python train.py --n_layer=9 --d_model=768 --n_head=12 --n_kv_head=12 --head_dim=64 --d_mlp=6144 --vocab_size=32768 --activation="tanh_gelu" --norm="layernorm" --norm_place="pre" --norm_eps=1e-06 --positions="rope" --rope_base=10000.0 --rope_fraction=0.5 --qk_norm=false --attn_scale=0.125 --bias="none" --tie_embeddings=false --parallel_block=true --init="uniform" --init_std_qkv=0.0175 --init_std_o=0.0217 --init_std_up=0.025 --init_std_down=0.025 --optimizer="soap_variant" --lr=0.00836 --weight_decay=0.0 --lr_head=0.00609 --warmup_steps=200 --schedule="wsd" --decay_fraction=1.0 --decay_shape="linear" --final_lr_fraction=0.05 --batch_tokens=[131072, 262144, 393216] --seq_len=1024 --doc_mask=false --train_tokens=1051000000 --steps=4288 --dataset="wikipedia_en"
Each number is 500 + 50 x the weight over its row's rms, rounded and kept within 0 to 999. Layers, rows and columns count from 0. Numbers have three digits each. The size before them is the row's rms in percent of the matrix's.

# layer 4 MLP down, 768x6144, rms 0.025, rows 323-536, columns 1344-1407
099:499376455528561573427461574509435535477499497531505471506509445532554544433521426468533537500505409453426498613467545551535479521450520555603522484550449579451497549491479569515563411495446466
101:553476467479519453470515540468511542470493498437535506437429537579502461528522485527461621470567516478482570545482531434533427488542462572552416470432482554408429510571525571427561459504475480
094:415586476522606529599515456431539514510454420486475496518501435519540438449523526524427487434562440547537474496472546527541367543555512430424411444513552487471513426513496545488517436534515501
098:444491417469522490485535432507482467584536520536516491523535499406485438536503433537539572510547388457533652474539476500504473490493460453500488462459486397452566524538432502537482530451490465
098:488503537497505427524445491494514447482496473452358452574453479573552448460490402452474564479495467438537527502537492524514474463528518404543439512463496468499536625506516477481430463479540445
100:489538563459531447524513391438500547509558500545447419464477510480502528489491517525529568451541568561509426499397544539527541469532471519487511529452339532485429555499505473490512471449478572
099:585520596344495509468473542545463359494442512511558464498490451559520476518500501525554466488457504450500485546535388477597462522519472512499546490551484424530617507415591427512503488563455484
103:492527459598408529469517581502548578489485501488422509460558430488462423463520484415550552425410498615468508561449463501471426493508509516461498448489456478530522481443553417507484563425538486
102:587522457597417458549386456516426419496515457454406463492509526483585589526511567502413507511569477461538470427569512425543457466454490529539520487448419484455433501487490529506491466418608573
100:462561496461536416566468478534520477510564517583442422521546541417518505535510467579538439484560547421579471514569549460507536605566560450529502455498510490537504517466470426427530382442417442
103:506499478450503469481423477464447536511516421482520497477547573452515581533460455477488480440488508521484539538493540505497587533460377524480456479425429524398463490484543453509497525438507429
099:515472440490522525488586468449547553545493562523538486577500560546490465428441446524514512511560493565478518425439507557462569376470508511487474513459506564472488511527459522390445527381550546
101:487597496614464587547479497547522526595508518473466560444573487536642556513433591560563530410491427485584478493507571563502423554495520529493463598438449405479555503432573443574460450540481537
100:541534533513434468534523510452562658567365523424534514583561552441504385511465508541506479505527542564426499565510563464553486520495477559448497482546542608573475477481497423467534456545600475
099:592517551458575476478502471517500423434522495545438492475477578466537437504499537430515524512416422520509571577474485494469442488492520540555523499537466453451459466466611580503466538455548499
104:519470451500511529473465518470454451476557419503468478485440514439517512513463528462498474483414485517426493475476554418595453458441381552511544517403508527493511460435527506525494470500545537
106:493528501487519493528516550397439560557622488493460566464471561450514402503574530461532539523492468569453486534429460430497496473567614432462535441440483541481486532570479560541502448458516503
101:380498591472463557439429479448515420459463451506541527574465412366565610545505471554568515491503537507488471421517451450522485513412494469443522554439475403526442547450540544554490447493465590
101:440532553453583570432510468433497512559574536477500541557524641432502447454485498461505490484489544430483537552446608501529499493579412414418528469531494545476617522425566438457475563492420471
101:565536461412460516412575532544511486492567464491527493468505523412433403586473545517466477507507568493514577525533459465467537438490534488491498444474470565513484465468539530495514576439448513
097:494464455496542476501484549429516529519533470568463451485463562562508578446603447549510480547510447391495486462528569575435532535455487368586382577488496514559578476459556467575456473523490429
101:507505510453499530525449541433581516491611551451497434563404589472494514458450472409532626501484524541545517553472503468464486438533507583442479504540458488467509543477429544477521544505480574
099:510599539525505390480494565506518468447528446492475440532514560461509498443449558503440448511540482562492554507532452522526495500527498495442437544426522479563523450521513534520483538419493458
100:526561423504459450467534611578570465479524584477493538463572517473410470464495494581477513496528479506442472486543423520551498512519538493538512522467533554514622484526501437507510513579517483
100:523468592509510453487663509477485595530507562525447533571549540509493511540548553491575575461514466450507548516532460429500497502509535473500476482532482474526509432488561484507484417652531542
100:489389503473512515527535464532430560525536561535464493449531484529546467398457541461469540547522432597528531513396512555454501533538484556518410535553514490549428538500478572497533512527520455
098:501561487457527538481557442571513567441472501483623501489425469465468551516549495517499424471429528460544470422504458553498502452512604469547399545475529536467483514492575470470449437513477462
102:468504464421468556507555415428476696634524553480510492537460506535437504476574481516531489497449476514518602511465534472500488569483553462474551508477508561533475525552485526504579572406524443
098:346442468512491439495422513535525554566531518535426552502455554511501464457572443504511653420480533556582529495562538456548485548421433514428477513541408502405361507533513519439566527533499544
103:506520409453544542518516549440448488541506510619567484476580520537535478440487477499435544578541492471525558470476498498431447485576527495555535520606366388440422513395519486486499567314476429
100:520528442513480528520496572580514445509493508461557429519462453471502490530599407463425471463512558540456496552440544541380510484411464558523505490501429472392596510468532450466404570516419533
100:483486532439495506542624552402490409499448498649518513531483555524485546413457513534523495589447555490457505481455476498534438526454420444443492488514460492524454527505502549475477526581531463
103:543477424497577458517532475574457568524561511551504541480475478548548492506578486559452526473523494473515486456517446539419508542448476507504518533483421420563464443540440535403603441532521551
101:518496493433524514433501561503469411545457616495506554422486529470426428534499449424520529533488536526403525514504445464551519492595503588433487460422584422601540510538534479570521380544527533
100:619502431497539525542521468484538528485504482401439600584487474482532450526497575575505546481512491503467539480547489533507355426540469525444470533531461503452440480472435494516549544578454556
098:425511493410474404570441530507463576452537472512463527517592464497493449483434553591434545465500427535497482527512513464478560522398433494523508497521568496467467454473514521561529436497531513
099:543580492627466487533548497467451456436559500604499532528459431548457458499480576501559549467535460527484574482476549473461428465454418521636549434512435492545549542534585529599450538539545507
101:414495625548433391457467530540432431521447482489544479458531562451554491476486520476547493546485534521492501469474497408585445429611500464444460511349533512434500544466534561452553466483531360
096:475588509471554442544602454509471400450561515580594510467435420474467371551454449406508479449446413522469537626557538545491473509456569579513514470525621509466522542588501418519491409497416541
099:488428455583485474454526587497416517463506502456519537495445399499435402517453484468432602414494517445544459506572434447554425495484464499369500564514496517478407509521555504580512483620506470
099:459508314464488523559458442461495464477531437565510507485486400587527491484492427493466565488463434496420447518486417525491513527476521510531535444524453442463463468496519521493474528471470505
101:471497470581443503570545503524531458477425477600423541487439481494526538529513473513394547439541496476494571515577625525524466586485477563450439574458456543572445550568446527479560495557523532
101:512489465438531443562548480497594560548504399507460555490475614543429466488432413557486383557559514525490496540517562564407534440533443458489592535533508513541523444440477541515516491461465545
099:541561554404510516533393543473457453434505498467509453528650485506513552528468474405535471536469562390528560554467442472584493552512485474535555495408558436498425494449387428451523500407395424
102:501414504512530428463488549572562547537497420470592516495522475470524457586522423512492552414518615418516507476498507456429510480415441486642402492470506486455516616506444505489553568543511534
100:552434517550472512485425460519463414466518428498498552457550538508479572495586488543471517476535409610376520585450415457544542539460497468437490498500490377524578521393498492529481506508521441
100:491465328435550524464436524470515494427478510421548539490481490549468492472483558511473555503411421451476605471534540560452498485521516581532532547403456544534485473450523442573453558473524482
099:467446505420554391485525508527430386528488515461531542539510488490484596436566475467482512524549507489626457493480538454498613494432433480582552465469492492516551594528432588536484535477513513
098:591442487507430596567535566442518485570490572510437479491520490474432438446564477444477493437475526569514521464520527495431459518554467512500466514454509503431489550578485563453453500449486507
097:607471523543580476599553537466560536484487464387492490448508471441553599566551541470409476417543594452506520463470411564578461560486382546539544532415516398488471490522498498525524421543493502
101:506455581431555412515529476484532455528575516537462503483509443479492478558472471482471479488504475486572490527523503514485515470534525468516507559510405480468445512474498402500524363508465502
098:447475471477525490490539512522542517490441656566544485426450497442508456555508513441523478492504545503494565585416485564540453588464456486521529438512462525470508480436416400434505502517496541
101:495431493442518467460516541433539492531519457476546562598516436535501562500371442501563446490465439530555504471468507479560439456483433542435463506472458518520501429529432498542536528614534539
098:556646476484533501477550457587437521447529501557448520557498534496461496520601496497495491558555525524502509513515377559505512549441591523481490565471548469507533445526433570496507545504519454
100:621413535479477504517567550628521575559443538417439495414484537468586481580494417491478459448488480435489545539544482509505438412533460449514512515568397490536486445490488546459450472532456428
102:585473536469472527543519462498505485601448493465438455550440527483510574525580442434491479549466469489596429605492452534479454526529506446505520481534504501494472525472550520500425476593389499
099:524521457556461424570538525513555532568486584475539487574553455555547624619609435506514497418490440449549443529479562469584424496476498447412499457531561510524452522553544567470502555520490473
100:547520499546499519447485413523502428514550477530390489549591522518495365493484468538564529455512435555550482608504528499473498501509527504538461544378500418556384491481542568491479430499487513
097:479476460596536414445463483513465461452471478554546491462559470487477496527466410579455475526595524447542537541507444492532505579464520519487571457470502439532484504441463507547522470469520477
098:516439570448482557444506558402534405588476447467498498525446477465479581541557495538595478467466580493554534498576470445492375495555522531473578509347511424465489504503400458493487505363450468
097:355523420507504444396532382524443514506398580523531505512549453471546563520464515440407451512440546509551474507471554550501557598543521472558443488541553448477394454398448482502456603530517551
102:577544434551468515487499528516462577539460574561479433469406487532495444459451506547491503448503495459466523461527509482506543538522466571486501523435505572579523529474539506446452473556483451
100:549409539491548502445519485475491477414471570523507526524560540432589568538514475515462550498387541546548449444428552545566572610557513485583473545508526499519393460559555565453462525562506508
097:373452569476533477487521488570442402413457515470581516540571491463530590528552584516562478425471557513504461513531487454432448455530524527534614572571472450516506512578525470435541412549475581
097:543426488536497534604443544463535418475528466518537398478544549422471501470523577478497465575515490546431478461434402589543425479520444403378531547463472463494521529391460565409416526493469455
095:597531555505499482597472593477547479454528498459533538481521567530482455485542485512470467463559499497408470472511438508418523470505491469501542563521557543465560513610523479568522421433519601
102:504471615430593546545481529490436415389558490549455500521471575480410554496457555503499511550535491486462516551552531500577575455496575446493605481482537520484513539450488467555483635486541416
098:453459522531536451516457463517439482551493556460486474538498459441477459447571530547503545506546406444579525512472502411518521503452517537490520507459517504567548461467468615556494629504529571
101:473360498467589412505507515377562524580466565596521459487518483513559482388497554517480429527474618520501549472540497523567435525452538511514477426441443474495509547494475534554428448486484462
099:574526518406401532504490485457524502583496468477488456537510458404462493540422540468433496472531513517471530458524504541488480547585515500523491498493434509406433526546518478471510427479538460
100:478469523477513505545442541417472537457460493492525510565514641581510537553535469561427548474604509491501475451437449502392491487540431542514424539536464449578517523424476494502470517461411581
102:510467526529589493486497420556490469493459498476586526551545501488552451520462452542530422496452458441536516451394571477511566489535460461482531563538528462467521523417440470510567513491439547
099:442544493476477483503483581473519475566540505475492573419550491502582448524475392415537509453495439496393469441536561400437441574463488430435413499593415467501505503561429528498535464531482579
100:463543511561457488468551402508442438538535426579528501444524568481462483545490463478569495573473525423444548466606483553479614467403412440541483498611586597467539504476485597505447581498564392
102:525449425536495566495548453514483495429523526526452509592438538521552541461491490553512559515514455467453466474398503480545418434485505522529541415585490462504460546502495501428463479501546469
102:568480480455509622493507480388541493491491518459440490578465542441502464511429539508587487555534460478494463462506579436563603487476514436506488462491460587583543399509492539471506501484505602
103:465427529519532539629501467496527445593549424558516486554525512459528438551551530512545500608409538530530440504501479485401519520506473511554518545510461494380521478477498479569387536559573467
098:480436488415516485475466533481461409478586525474572492489555469529495557552555515525459436478487515488640507462554544515536518523492442578496513458438403499530486477527475447493472468567604561
097:438480561590481554548431565477455560487542519568394510484383567459520527447373511453582557475545466578440441507485413503490446526569532526574496526415563507562416494618511510572492523483466519
096:495543438609561521556439478569428521439555548551619506525498480514427497422538528498474598549547371522550510548491605508454459580423428520459524453481515419503548415560544498479503562504575463
101:494517552530608470602462504518589584476512512480535487480558454496455556496546478473476511527492397602478498532513462452505490523416547382557572467493426552492501530557519491450505500433556553
098:598451614589530458514557431478459405538481515501460411487421352525470555574430463451504409568478576458549493470478545482490472447514518485504528511569551539470465405488497538451584531513552536
098:484496426456538561478542517457560501444459519453442529465501486548469482454527495626496530534506435435534478539445534563549471437515524554523534369435478500518558512582595483397517390561478492
098:486413445574479439460561489487498545557519519549528494524584516521530533512440476459490549578493479475470468500513488518538571516534598501548456524450501554493455492502455515495500380511492462
104:443456554513401437478559470484477479516440506471430526577534483524459499563580524563515476578490492424559476429384476451570438583445535562567503497483535471475493505539433477516577534486494504
099:495459460509564433555522583536558458458554521562423485388420498492512440549480558465522463566466489495489476464477503439474403490543502546369433478522365499603600413477509539524545479518600507
097:584431496482481449528538477396487523426539545465478490513555502479484578507506505487517574477522455575459482490552433508458546542502520557625441518503484470581481529435552453475509583434571485
102:478569481483447529571533457439613502539471580464540495487520377531543474476438412548441488603467464441526572434474524508544435523496415582551404448465545495532553481598469483452567528546468509
101:469517407507426462589438404562508457441429526399447480530438559598520549446453493444466564543546483438462526495484467588482482540480521479489528512542453441554479466503459500505497569469488430
098:639445441518443555562454464470499560558557510453580483513575537514457487519501436531484530471455482542474473538521491486493476476507491544460504431422479467416392498493471520527411434455524581
101:530409436407453572449496477507559481454563577465517412553503501503427482509466514484541602500570477483515514534407502466550553501496483399648477463466444478552406565509508468403431455355506526
099:517591458520506512535463458628539458464461566502504522510435394477426517478565557489528441482458499479470418524403524509472456434487530591458558529480528551428405548456501466428480534554460550
103:562437496451476480469504533510472544473527597513415469550491566548574444458590481520483472511455499532545545540446562517502473461513477453470425534456517472539616455524501414588501525551449462
099:539473475485603549503446457454504550456463490498478491493500481561436475515578543448465522522524495499582438507467425479498520520509471588504538494533466473512643520429543485477543515579471480
104:539490546515540496387474526513525487529534527561512519527427463482507542454560409474494461519468496497472527443515520505523461458471454481433498534413550470534535416487613461473485557532583492
098:542549526527448397543540517526571474566452457527582515504485585431513452490540438504533514467586545521479569564555536631560561536447538566489595574428597537573491508405478525644489537498413469
101:548503533495495430600431524541489527537543515501488460473433496486565364478536472511497451555451571481503491478585588589541516452574563423417465482493545437515553509516428445573487494566490526
095:495512564551597515522526426488546464552385532453424414500459493545407467510492420451570432460511500593537427533483535541568620531522522522515460500425391505505569508546528517465499485575525470
102:517429503459470543479442462468521480467472480574454523477505512506500457493452541406401438551485517412488480425433434508459610453560407603596478623605519476601507476449528470491500554473476556
099:515473467537540496468447429483434412496389537520440521534546557516489557495499425522497536423531416438570487635493474437509480467541453636482572462509449520562552444466526585521465548486493533
099:450454555527525517569609549492412458456416474421421427422600487433534511572529496510468515538544641450593462521499355559529519589447510470553382518529550572416439474545457536522523545489529484
098:509472513486521456414426506505430544457556505517396514541471443542451559515481438553457493524548555504560464552612554537487443524384491441561525481362511414448484554490548479539550516497493504
097:467509514512443516568541468498495444471505497600529498481589494458464476510546489445401511499463523383501475541468536445569515525487485588490417454495512495523618436643493502473454553486486574
100:439517495471570537458531448520475514541497493531428518490527596536564545498500535603537447457515500468491496620468575562502523538486517447429437412463576476534446517517508434505517449458527419
101:376618483508513508511521459494433455533468511506526601475580543546460542580482569467528530435479464497471542550503474475486435555529619515472531520553502530562499505473477466486523406407462547
101:543499492529556544507509489422557588489596516468459545517486582534502563500446555458451481529435448511508450559483476565500476535489572614340420452528555481515516497436449493459453566555545473
103:553516531526490589552442436479518546567488490627456496439440505506482504529445475472445488482408390367519553570430431542420495450515472496563461509458514445520523476540523505502488432482508540
100:568520539531471437545563575483528412421586513524650563497518566553480481477377448532509570510486461439600527502473494488488505561501429374562506532560451549467419518597501449453532508484523478
102:427484476439547493509500585397569572580502524453434490583504488562630576518405371484519492504452516491513543424546526488561569505566489524483534472521555451497478518450475440480493497484475464
097:520416575480528479485574521561537446458548505540414480591524464471481475563473438553433514423484437460402515463542451643526442467525528486458460515556571436575493514475475506533453491557570560
098:418477487448578559496469593557609428582545601555526450467506498508505493505585507556433421488449464489454533459537510476435528516443407433510549504513507527465484533474487490431406436418523494
099:568477538600379427431603612417526497413410367642454439534511488455553477540553336521481451478519512537547469509489552514434486496511512471580461498570529501576437493542475575523458549469519530
102:443492402548515491442511508422522472419491578531512567523506505590518552499517463579495467468492546571511447563542534455516433511468389476509508421561537451399561502543506491477542539436473571
100:423526463504554422422527535550466436566521510545539492511506516526431521447509506542540381499505484448482529483519486404515501509489506455490429472493473505599437598510561514484491501458486480
101:535536473418511542458525496509485447440477536491446546417484483557548563469464509485519566475503516461520506566467528492510549456587533431560498485514455419559487480546522480393451492475493432
103:461415486527613435438466581518515533506514499508482596485524474461476501536499463493435458464482586473481581398456427537425502465525418542551653570465466546554431510530513540380511508431475561
099:507432447529499451410562486528502511498583523507440504523517541545499495594512573486526504501541482553490492492433517494528515529422466537560492430556552509482621497541499496467488562399527435
102:481548562478661515611528544456491408464431463487587523431442486498495507456475561402556445434552567528553588549439529531512490505540381582594499465512496524456372450451492481475430492467416458
099:490578468555551511542534499588481571524491495445504479546466556451528503465523557524494534474578508520493491501465492390462599503468629470447476492485485547581479479512430471487479518513530501
099:541514483502510517463447445522489608429464525603458480439555572512498523571488521513456496455549512435454451490529547449471541476563476448424472480555503493472555436441482461543444464479451568
098:446515553464469471490430426552543621570471519632618446569539505475346530433492635411441549499494460485527506509508543482379523524412509647461468450492577452559560499439511564451482500509538562
098:548493506418625406412562543582409438512484426444534456379552421425588567416554523605438496570495529471531553569494537527423480555462505584463532515538568528475486511569485540523551548418467464
099:485506500515469594565587468422527513448466481528463440523501482506499384462567475435505521571520444595479449463441491496518488507461389481546505537507498472411474499445488557457473578498483482
101:549375552558494449471493591490519521450422479468514529464484496534489422472527462532601482474529540551426449568484484483610448351638551471422462413530501480437434521519528504450511498523461504
098:484502499495522501555542550547490470554458477523457441546508572555536479498518509576496529493487531537529473469484565456447529524429628493405510515512533467488481514671474472573517535485532569
099:471505569464481466611543514450443506444463514527500507455531491502425538499521560422458434543505547607539544594526475392486457483557455529457469484508543484477532485558457488526482498533493484
099:414505425443461527517432564489528414479548558500453461524610533472487506543432411535463523588477527536538550565457537427464437428520517455626511506622476453458457524536483441561559459510492473
099:519495474469471549481449479521507491483424483541523450542468561546602456552477458570466513530479526453518491511531524470487569465439532559463483502393484514523473496536568479484557578471425479
100:469496573562512448520491353519530614517499427450479588466513425427472562446497476478512447478428541435511503531470475488543494525515502527435562536575471490568417490475603560540514545537542484
101:450486494470474545447466382518433477476523417462477457571506563463525486415537516482546455511489461559588475512456525443492477475567518574413632445563587460500459505452499531458477472476423491
096:602572544534495582465483596512570494495408529525468495535567488468447536565586523584485509514581460448533498535455516434468373490500492509481477527488469555488452598447506387539533491545414483
096:462526485476529500539542531468414510522447442537509472559489541508505455495504564414553472471486555520492479502406590457575510505456545513522504556495526488479485487486509589436524497516522525
104:455465516403523457477436497445513478506612548494501498572480420436512557559525488525543515600483560462460520598451575580463425522435489552431543605579511424481493527444488503519483492530455555
104:503537416491357483561411586505566483501565489558480544515540561372562648409474515558533465524518459533467511468543503448481527508532562497477386494558528462508466472557564500484528517422469555
098:446408454500563508479509483525547573476515426569475511516556567426432432500568464417518485471498455593503526441541574508494518582393524405511551551562515422405541511451366480511499501518544532
103:459431530472547532512500500396559447498536499494453466531564517452518569479522470581536516480472552455560415542613491474500540474497527489586478524523472517566588432493562546494432456460457479
102:511448502446432470473515425429537522561474479489465585512548578542483563505549433485538566543456545638482561488460602467469607503552519564563486524497524459514510417577517512523492523543514518
102:447557558537509536543475442487546494510473562534546564539589406502419533571492528467489541475465467517561522447479406501470466563451500429507517539509534578554469570509530521522397483451550558
100:584495418493495527464517524472532463505463520482473496550494444441550569530556510508563510429557412521456541432411507520520461498521535440332521488499526477488457473506485595425517421430508463
100:479470454514427463488529547619486533552504515580522537423542502555533569495478579476469565525561506512515428483593536501485537456407538509452443512418469469562478508441505516502458511580490563
097:467377450473556506498430482487483562430490447494569471506525523451530555482507542471546554515433536488384526548464456453465446516521448488514439471485550560412489572546488531621541437530529503
101:532454469482407449475583417433501405415540466569513553474442552449518471563539490512561502545512565497528555488476505511479499535557503552525428441436550448525474541515439469432443423505615548
101:588468481412613429519521464523549501497540498431489524506555507588486487527407445577474516492430542503585487447417480553377536481456490474460489552569492447523625505545481536472447535483548679
099:456509519574481445437573454490441497496453523394487384505454506435435477498482454431517453579595524452587426563510471516470536555445595454578506515438538528529461426516462434488458466389482510
097:526461472531536457510484529524452523547529479550626517466550551427504522507456435565513555508476432456407489513479534447539525536445478391555415516530440502454516494472534506463470507448467511
100:550437472463442520499510435511511631478559515521443446486520452578497420434520453515465399443434544513542474546557486516550443596519549498354521539571385523564460505504541472552383420499454527
099:509568502578506460381406524575561511501486529504478515433481494561548453471561491519577497422527532507466404519565515594546498542541559557538518458395513526587423480559492520647504467445507503
101:508485513542495459566470534576511597449539459493524557564519479437373515497405546438487452514526553516556461526512553435488533513461518463433517543491534511470526488469494432521474510521575545
100:485485482536533450544437524474508515455492479506579570515509459493423508417548485567506499507511567469547412508514407497566580469518492555391500521428475516589452435502451508476494533408476546
105:525459497379527521549509464478552511493541536535467407513535460449426505400443462462511532518561514514548499523581533551552497547536554549487478581541556479562541485485563466495510448510448506
099:569559556629450508570485375467459486421451513522467528484457469533459489491526586565505481384484492481487476532563474420501586497448491473373554526449550510412476488554501554567518458516591567
100:505548490435569462496556475414472496464453457506555606455436478501503503572507452542446518429518498395485549469479481558556466492530541447507550529461459454511541508553460500364486515457510537
101:523565608410557523488442471516425536378457501467444481534521467472485469450462474457482461533431479546431468475469484538527569585426467509541488519563601535452471447522538537561478567519503463
099:535435436421533539451454542576636517626382399534484446542503540547541471541466499512516461519537438547613520535459543509584452485458502510486461521492409608581482493383454522521437530492419501
098:560593461554545500568443473445532508388564495544466481494468476492497579550448547463445489560457416529440432529597536516506558496479536559481457489505503463475477457481523582412455511536484462
100:517561551490523379457498461531550446518447448416492453417554526535550454550447413468546537513567509468432488480485542451551487513520463469570488469449492522533562508530541511437502519498463568
098:445438522522522547510521490497563498505525546576415545565524503405434427592452500518416477547585535421507463541412490407473410492449498433457429527504545496468466522501527449423564474479544485
099:374562507510483458590456488508509501455559436505568588517552450469534438482496559424452535533434539494502503447457508550436502485493495585662430479515502538541538468453446477597513480508499463
099:466513577470558579553456326486597515408599476501506464484438462446489644547467563572545470555485396462443529534487528403443498532494452515524519470471567609506462458558513431482526496486537551
102:528548621519512552472413507472464549448393528530485518566482467569527517517415535540452530505490653437520576530491513560561510468587469466576425461448570505573461449413472568460527559443462578
097:587528598480501513474587610345516553588404517574471594461462548474463555532424505523536584508544457658388551552555350478570459532541528543476491517518540519525445482546507530478521444533526495
101:449500542499499516501516509561388504536530435553452543480496595425557459570536545440404459398541508473441597495577468436599465460458543628381573465494540486491485504456478535532460438521503465
101:467516485539511567573473474484522530505530497541462486456519534519554616457539459510517450495435382553462495447545509484480535603462530486548546481489421573484582514534601522506477494558553381
100:418496562559414543522528521466437500549401475459449450480542438433485480472477494544544466565432528503535501562509509507560530477445598480404525513472559472613508502593464454512488558510392463
102:489510582450511471551534500663447480457515471559406475557530476456522424559461527500470449507499609493564473539529435489526531481502436517488463543471527495457438521488568571512514477428426489
101:564569493536580538480573418464536441531371486490506495395478522531551539467527494495516521466479540559535432492540488533431446490510565384447492546425478469506477517496440518525489452525548564
100:416588571459361464465516551457505462517526554427480486477574458393461469544478457487473468494478568538399531528453482570490497393509580493507586432474461485534501571532442451563499522561458526
096:482537480548523410485560514602528494498499518517537557488595501469447496476519502520409525466504526543537471500510499448435543502526438522500408551519530430656395504540478412494497523417449536
098:381444498397558480509509403581555508552502546437461496506460519497436493453629443441464453496533519491537391411507448489534483522558486533588580467463515552541503513541488472571442557485567456
098:496568440504447530566494509440597445509554489477516528495479480452506533557419490459475492489408448510488493454517493519546483560562542527430522469426411510446465468470482497604514507511406603
100:482488565434527559453518511610493483511571510467480574494448435507419485526529574447470505531429411409454491519515443570521540413510516475515523516492556458516482511511386451428487495498573560
100:409490441453476451538536425386549616550557555506479486485467536520584451502525419556517446517492447518422513508478457491554418492554387502522454496500408526515384492525474478537470581478468466
096:559425560616484446504487551465476475588513469471474463524423558574514557457461473422530395499537562437547499560538549546600387509495505480520477548469441488507436391429463447435432416453441513
105:436512518461611443540544465503518536461522541546474473472458482443539505466511559430526536519547496471442421391569438561583488442496568535517474527500550533522532605484444527474435464515520503
099:408535515554456599569539497599498476493461505597503497432454533491549537500423521535540534529459606543539580477537497574619419547529488459417497524528545518504526590419527413493451452550437504
098:493532517454511568447467519553459440528511482520607457442570503543584491563523519482399453473443389541588435457551526501526513471472540540558525463460520549565473402519469479538510477449529565
102:394522479445542434472469526457495439530558524509524468427514469571363430475514515450447478554472587509504506539352445460569529530465540534537453417436420470501505540552524498496499482467489415
097:572544522526516482557518560432491513517500481534543490496590419470413551577512523490611540531571531522493543517541480513500536507442590501356542499522553552358530520543583488479382527500442512
100:474480481476472454528550503441382625477505452529418482444438553463507463525426585501509518473584555474390440531543423416558487521491456549550641499512501549539405539501456593471369489627493585
101:458473521566506502509486519435473530548519515449549511526534514489478465461562531535503436426481431551487442530487494623486460484509570461485553525533435541482581564501471457527507340549523468
098:446408427514485503497451525479588426458497511425487496573596508553483563512637412501492512500471532471494517508535559543430365515496570482600543525481508403642424583479520510489571447492540469
101:430505459464525502478517596532532479479468490510527543607493464541406497392465502503409558533541437554493514617510551541407436523416575619518596430557575441533437464554503450492444555523531495
098:571521477487440461521510514474472486576377491477570427449487582633448553431483445486503596558515483428499435458574529500520562443427437583472472480468510473475526467548385535532547507433511438
100:441461487527469449554430573521498461538522542532497460540534531541506519468511496509443567426457539533547463473424496506575410510412496508425454452497464482563536540494514518444479462500463535
102:524490506310524475432498437547514582581502403474460506488485493601532560489467423481529464549559392469481502504490454528452534513458503491587494469452529576529520447564505487453474435498479507
102:526561496513571517497414517549466514543480515420513538482609497466519487461438490532457528516474502516477472459470500480576502590493524544583472523510504463539497543522475470532515519447482455
100:510541523463491481435509486432437508514573563455574560584550555484461531506409519404449461442476563529499514533501367434468558465477470463583518507383542511527597487376436447533427486521430457
097:522459459437520526548482481503570481522491438545560509475443493449509521542504444508525424467492475436511506476490569510478527459435522464519518495463412583496547468589515478513500557523497465
098:484535478443470452492475446456585617476410535499459539527434427600519507554501445539531416444457473552567548484451500549531513480523478561512516526574537520469538432420463447547544399541507487
102:479485528518544533489516546578509489449487550522488512472666473472507429439601543525510498498414521529607513544505520465562443507530541560506587561427512508533444511435530414483524497377513509
100:524602475557456415522558460519451518559410489475597431471566479628486539497472533515452487458466572471610508526481623540421454513499477643572512479543552534503455527498438500539483540462430523
100:598458562476453449558437435417540517534481466552513555497536522482464448346475518459546459522549391432571549508455471467523429523431393539541511510580398491405506592552435544487522537510461442
100:484456430573532549531491588523503517504624517510576474612558458603460576486563579565548540482526457522424623511453498538479509539594439568486430497488480457528571433516530528455520494538496543
100:503474546472537473541510457564469551390536519524493603374552476533479565504430592552418498484538463534602525528517461521485548530473527506469455555460565571481463511537462460548455537462553505
099:514548462466507532544513522581478456533478612428488549495585491479467465471538477435561602441492489480522614498482512463444532440471509527374553502463562506507452486546566517586523587439640572
101:522474522540462489520545507508462465594469540499432433560490598595407505402464416460529477530490575482614544533477534482477340472552498509625472485420536562527475471556510527524451497477488512
099:494418623439487494547485527524495496476561493490508551497479481460492508556519460510437507495512481440469499552529477404552408462499660535553456539414491584509433517481520488536484542387576427
100:686538456471467502560596497411562445505438535518525609583487488491555519501513390532504627524519485552488515432446531484493500582507478583507492531516514468497524524566528453553586461534482575
097:547498460508533518462567488534529577483466543497434499446451569546507466473573476463477583581528475512502534457467382599458489465451604553479503538469493506469640418494443528522520547395485560
098:409542463540429455550528529398424405478447436534530536502437497538524435495517520467492547494421481526481506486456459544539477486531501452436397545547540530513458464448475470438444503525538503
099:524551547581466505480493602425474409456591589406566478490532507542507489438528499591535530443494480442565547468524487555487518530442445558514528527527536525561520492509441518445427485456435417
102:553425468504458592518433451537579463442531505512376560460500491472501537500538554595517582424530470573572517462476580573470486517364465452457495495505483447445445508427490524545448507482502458
098:512508577537527517459468504442552527564367574533470507497515435362459560540452504477509488439517529550558510472438496494514493634487429478454615477488519539515551507490511479623487584529585469
104:492433517465558533567487492433549559525555484546526513483518543620509461496521555482508397490564510586530499536457470535512466514493426589439570475463596422415591462582525520427451569485504554
102:517637434538389442589460512522436479484481556543456454479520490540462498427534527533499405525388620527480533465557523476580506494439526560696464469499500581512459510449530477601484581487456418
098:356448570539514495460451534507446473511508471546565490522501483530509534491451478416513500502539555536496372528460473457546389439471423543508507477525512516554469535481428564417396496501558478
096:483485494454538418555439420544507504555477454556563495501553616511451465493431505568551448519453426425462549445559497510531527479492499464466463586483544594485444461568401512413558482555426459
101:523466507462580571431481491515502546499522546531410505537502461532542539547495457615526518542462509503489541574494479455459471572544523429547441508491517514543530492550482481410544507438529513
097:428557462495545411479522504553491538394471515521520421487519459442506440412505488463545470490504528481440549489552489531483553431476500552508489456418339493486400482479514559493421492456540583
102:572473529486470502531518475504517465421443502451428550470467553496526498526491532464531462445491559402455487524430543398502486534535531455492433489492450527411519544538525505459519333501387461
097:573603560418511471504486410502482431509458461497494510490400468541458508573515558530525460477482484529507585460523540564565561515490473557497517498499412570574487487508535462507407567532551598
098:409587502481463473532471528396550462535556566612526463510507520432477576440434446597534518436552507518468502503441419659405520465423477523418490449600438475566569483496508531396476521486551506
099:465449451503505484546508496452579528445555514493497519488519527434592449509437582582510465442479473433523492494435538540493475512589479497446525530447617544524581518501484468477503510561569499
103:566345576569508477520598482472552554524441529496506581519428477420449486497577432502475491506554407550455479551417504472575529494499494494430474472464587448420545488482510568469601397581504589